Weights of a small transformer language model.
Architecture: RMSNorm before each block, rotary positions, biases on query, key and value, attention and MLP in parallel.
Training: 101M tokens, 12305 steps.
Each number is 500 + 40 x the weight over the matrix's rms, rounded and kept within 0 to 999. Layers, rows and columns count from 0. Numbers have three digits each.

# layer 4 MLP down, 64x192, rms 0.101, rows 0-63, columns 64-127
516508462479480538486580481497510502412547508491502422432563570508570539535456475455523386463500452488498460521519557488523483435504526520498579501451442573492483525487552463513535568448478521
559517447532423489477546482506499510463539514466493547484466446510450555523511464502512497475511456590479522493554564503553507501545546522463480542460507432490636536432445462458483522505512430
464404576444572451528495514498489469566437525492517485490504528515481507480484506458509539465527471507518518460465476502456493500567524517481538532500396543607523520538494504508493495493507528
501442446521479517581475466498467522489523479526522468497475549544552516565459497519511478556507389553492519460490521557506606492500556558566480575536484486475481414524430489515492499570572455
476549516479572496558493449485498444494429513570543456508472462563504519530522484454529479566517548464514548556543499572382506473476519463511455429536494519460491436481503539511449521463415529
489500496449505487499479550503513425450443439478560462448475448506512554477513502518436398461489500565508542584516468524475514593483529511491519550473512624469479523446542477454419560529483532
569544542498419562480455511477534505401494561479520528433499528561532563561585433486574498521463492496452524513524366487413550530469596529513505418480508541510561502488510473622464517521410551
518525536517461429489485476496608540504491594442573597528448507503486526468558456538500509503416464480496517458593543453481440553503549550552528505461474510596496534498443458531489495499539494
530505504534466499493460503526486477539537503443482495501452524489522478454430519515491462482520535510541519492474522517445477528485501535535502531471534471565489498461473526526548498547484524
441472511542524475534432509510504481426468452540462551506562430505498511493580509466465514483534543520503516502505501503458533454558515526507534534482622483482498485544431466568480436525525555
550506556501527564525526456547469480500517511454549545454402463499504524507475491519594507514512541466400510498478580489488445501491507563493471499494455466491503475466517509474495493449498483
561463527513470474470491499450457572523469518494488537535454466515494510544519427511480474429421559495542457519590501479453546459472523486505539490498535495441498496505579522489521462494470474
518539483505490483469526637452543510507459574515498497523513442537484526502422528538530493513500499515494514461547543486514515522440532495460498515497465456520467527461612463497425462492478487
462508480487444574443554482480510551492515457479523533500476560519464524487588383502546530441512448518503517505419450483554478474479456473479494536562505483466514457548515556508498469463472458
507484558506478522488506495510519547476510511472532523553552463511477475543508580531419521525513483490451504518450508497454487496567506524493608496429482413492572477539485529488505502548451514
465503569482534444431462494486462500495494423472504533495526532516536488413483502483485473549516484541554518518523467480513545567429524500526449443468516518428509546522525547486555432517507525
439452501537534482473489476500405462522504497468474563493530472449435503533506502503535482487554473510517498479506521498563486495486437504537447441498427538543495474491507562511518533478480441
515478442464546538493541457550460559477452550477454540504480498524524522521526470501549510555441520472539507525506490549490455448459470522469481471554500506531531480491503534461510469492455489
539424564545519519570524507493400414474409520500516502494510476406521569528570445457513455457545472477516487426504524557560459442472506460588501569583525520516535438438539441493542449542408448
482467510437513517428503540496474557515442485562480540558484534531534488605512496479524509411549511561501410469511539506477546512564536498487445512557435502544489561521523503572474499556510534
489535469592566513493497498561441519468489582495544482556546475547497485480527472480456532474463527530499565462410462501488531450569500525491484536454468507517458498465530501501563515496518473
518541475470473419469536471513477533444578463471489534473511492466550445546473405451509522498507497401470456504558489453490512551574487473486422625441445606554452526473526524509502449495597511
540491474457503455497480492553503458442549502448492518474482492549551589498471577516519461502400425450492485422445555473471521582522463525513519492476457520500535562404546500528460458503451499
498501515496571407584477530477533491491611483589451571537510500453455495494532492490457500509514510478496517491504525437574515444449533464432437481548536480458465475528496512524511452550457467
476561478528519492496526487514549453464570537523484513538454576517546550539480542552485487556420498507592444462519505510518454489521548505459445534529505472412524549492580415476530494503423490
465485574500539503466543538483456477517553518510493476514462460527447478488471489577502477504502435530583474486505462526475594510517535484514537468505514491469485534557486481534491499530498526
547460510497503566483485511517500456503560475504498529530521478516564523482463494508467551553489485470477451561473505531480441481447467556588483496506500496529523479509511459549435538551496484
484474489503503501436580420475535607537526520462509518508412562446540500537426443451417524528585507475472473458518461480560498564490485517567534484427543543447493479479455494547478427548490513
497536500505482475423497494449486557548440519463529482500535471531489555529588493498551440497491486416568511482505540469549460485508527460494536556478443476460537513499483511528493516547569498
567475556442493469511479554483532464448506522492451471520500530499516508437508489515475506442566511535539442596527471418549502495504503501479481488455523455509518468473564481497459575496505534
552460483486451471504551485508487517492461533474437438510501468517457504501480501580453472417486519439504531524515461519507486514455468458507484522468476487492492517410503458526505442443533440
489552457435509498506486501487530603552421490479500407522573534510531496389493502584526488525496493552404440492554494585543452430471525501499552515545415488467435518495473483461520488488451453
464491493491505483478507429549455519501528494540479455598520527542512434481464487461546524494507459504465505493509460465571421488494429537535475495530546481486542577437466585499566470553485491
487481420527483554470605495500503523508500585527509469454496549572470538523592474485480415531475496563536482439520521575514467445442503449489484518579468525482508416504541461435578526462515466
517556476476515440489454498498504495550474454483565454480492526435502433513444493514533563454522564491600523510524528489477539555529506506446577540477523425541476495480544473506523472403507460
441500506552533482520532514452497540566508459451543419485494475540531571472491520426447529601540486493535455530455504538547451498500439479465435476525579554524523464499506462509516453547526427
503537485524495442522527494563536490482509512465515502518517431537483513495494510544547471435492494558429510507617498534507491468544502490497500499476503511483544435470465496488482454526509488
514422485504484482465449524513502523533562563446541511481496526502494529480513510449525545578477548447459475486461445476506549505555537564531514498553551530486459485551481491511445421448535520
478539526505470533492531488455452517481507489438553476535529493511521474471525539582502493428487514458478431520561562547471562493548523502517506445495573521442502503486475491544502518480571568
516449449548525522576516471510465497528555486446501497481548441505459511479485518527549479449526571516518494518501470505495418513481480513534528515471487524506460440533512544535447464491526595
542458494481516489482515526507553576482538532518517496533535485501568452473528505519471547496498522468539503543496445501466451510555489465523495437533516516496427490490539499497572532525448465
523558471410498452574466440526455558501483619526400558536517551480445559556500495495526530453505514535569524572536460423478515449526499442523541515535522522524523506519521476547568449562544487
490558475540544417542553497501535521481475456503511476482466519519488489485518527549480504550496469549568385506512485484487531501504514483539512583474484506509496545548457512532512527552490459
462506478483529490570468419435383451625550459449456492539540579528512484483446441476471463510511428565514514488464439457471496437493523487546538489441525497503628468440483575486440475444554587
470525500543470496530480458536467508497499507543487447444463543462519492465478508543493458440482533492525472491554451484478533573500496536541569505520506511488521502476555449568595464506509487
507470421411496475548506500448517503511535448481434547466525493555533497505515474497495485406527570563432540546464465535515525549606477463467506454490427596490490472530493489424504545515429512
514480470487535497459472457525489507488511485472441457465478605515497466521479491480490457500530510432451574442519474524441456504425543452550484467497568492495477461510491518517505440539446504
436518545455451537457485515424479507493516520439494516505446540498472476523559529491503491519497461506439480519518476518512466490435487516538454511496523487468493422519515410462446489476504536
377492492527455518565412547552511459470485486538497516588563472537554529521488527508447543492524472522460508490502451547440526486519525448478556457548525447463495529502564503498495505541497505
530441577482469440522568538564468550459450492496522536522530579518517552571520467529517521487526450517524530461531552506560507482487400446485475551485440523488484496465563487589483517481509557
477511441528517476385435442509557432467544543580461589425579500484424506619488596536527480496527477465478501481431496442460408586467467442468525570558536480416550456564500543463417517478504459
543546479516417508530430480487555499477534446578473564520535594511549532506543521568540460498500499508485556409541449501479522503542502475549487504490477542512463514512484508500464534564503453
442445519481489458536544537460527498499525456460499450514533514591508482517448494517536545503487452484491533503468547498555460513538520544581451491526429530472492548547492501608467498518476492
522515488510514504485502500473546529560501392585569512545507412471458487519487472449516435535478490472448549418472539403480526480488490609551484529421473537464534518471460569493503509429537495
572534547433488478459483520603428539494514445495471505525481532447562536529465495456499615548538485489492480474536508530486545444465506501604529562546514548528493559543423450433508525510475496
549434471527447544476532555566417458565524503539564512475451478559505442495527566500503460434534555563519523471518517529516464434453562574462446529535496562561532459510536520482489517509520519
489496475482469554491597547539496481602500572517474553390544549412542524523498525538470531481554588483451518497488492491544427477537542458507510518439502475433417466521595516520558491518484489
506514564510502567525432476435436467479509459410525454562438444536502524506527485517482584448502572491528523479561483497524535509545477504451437457526491536524477452485459508475504513550496562
561435503563448516426430574578433466508474464522480514523498515516503484551436417530537477500446486526532468505531491527489488511465531490582516501482496510455470493474518507494498429489525483
497510467572507506528485556482517527454507492501500495529523509470559434495528513520494504557532523479438515561572486596458493423543499444428541483522498480471525468556443487548518536433512539
479442420552424553478514532492495520486478494528513481513455495535596532542507451475577445490539466480462515519503513436508468473490508466431445479439489546473458490414559421539511562536457504
526484543514449543440520495491512561453540535533570538567513457482459539520555477459496509513523480527507455413436450551512439512548520548548524488513476492500460449466535579494548482519480446
518551456579414510530512563514506577534460423486548473469456530517433536497488485505605485505500485496542535507515506495466548564471526519488464435477515439516483585468487468509493492520522496
516528460513535561461439552530522465512417508482479461472476504502504509475495537488496519524535469546507497528535443472458465517543553504486450592439455493547478437476514490485536544577469525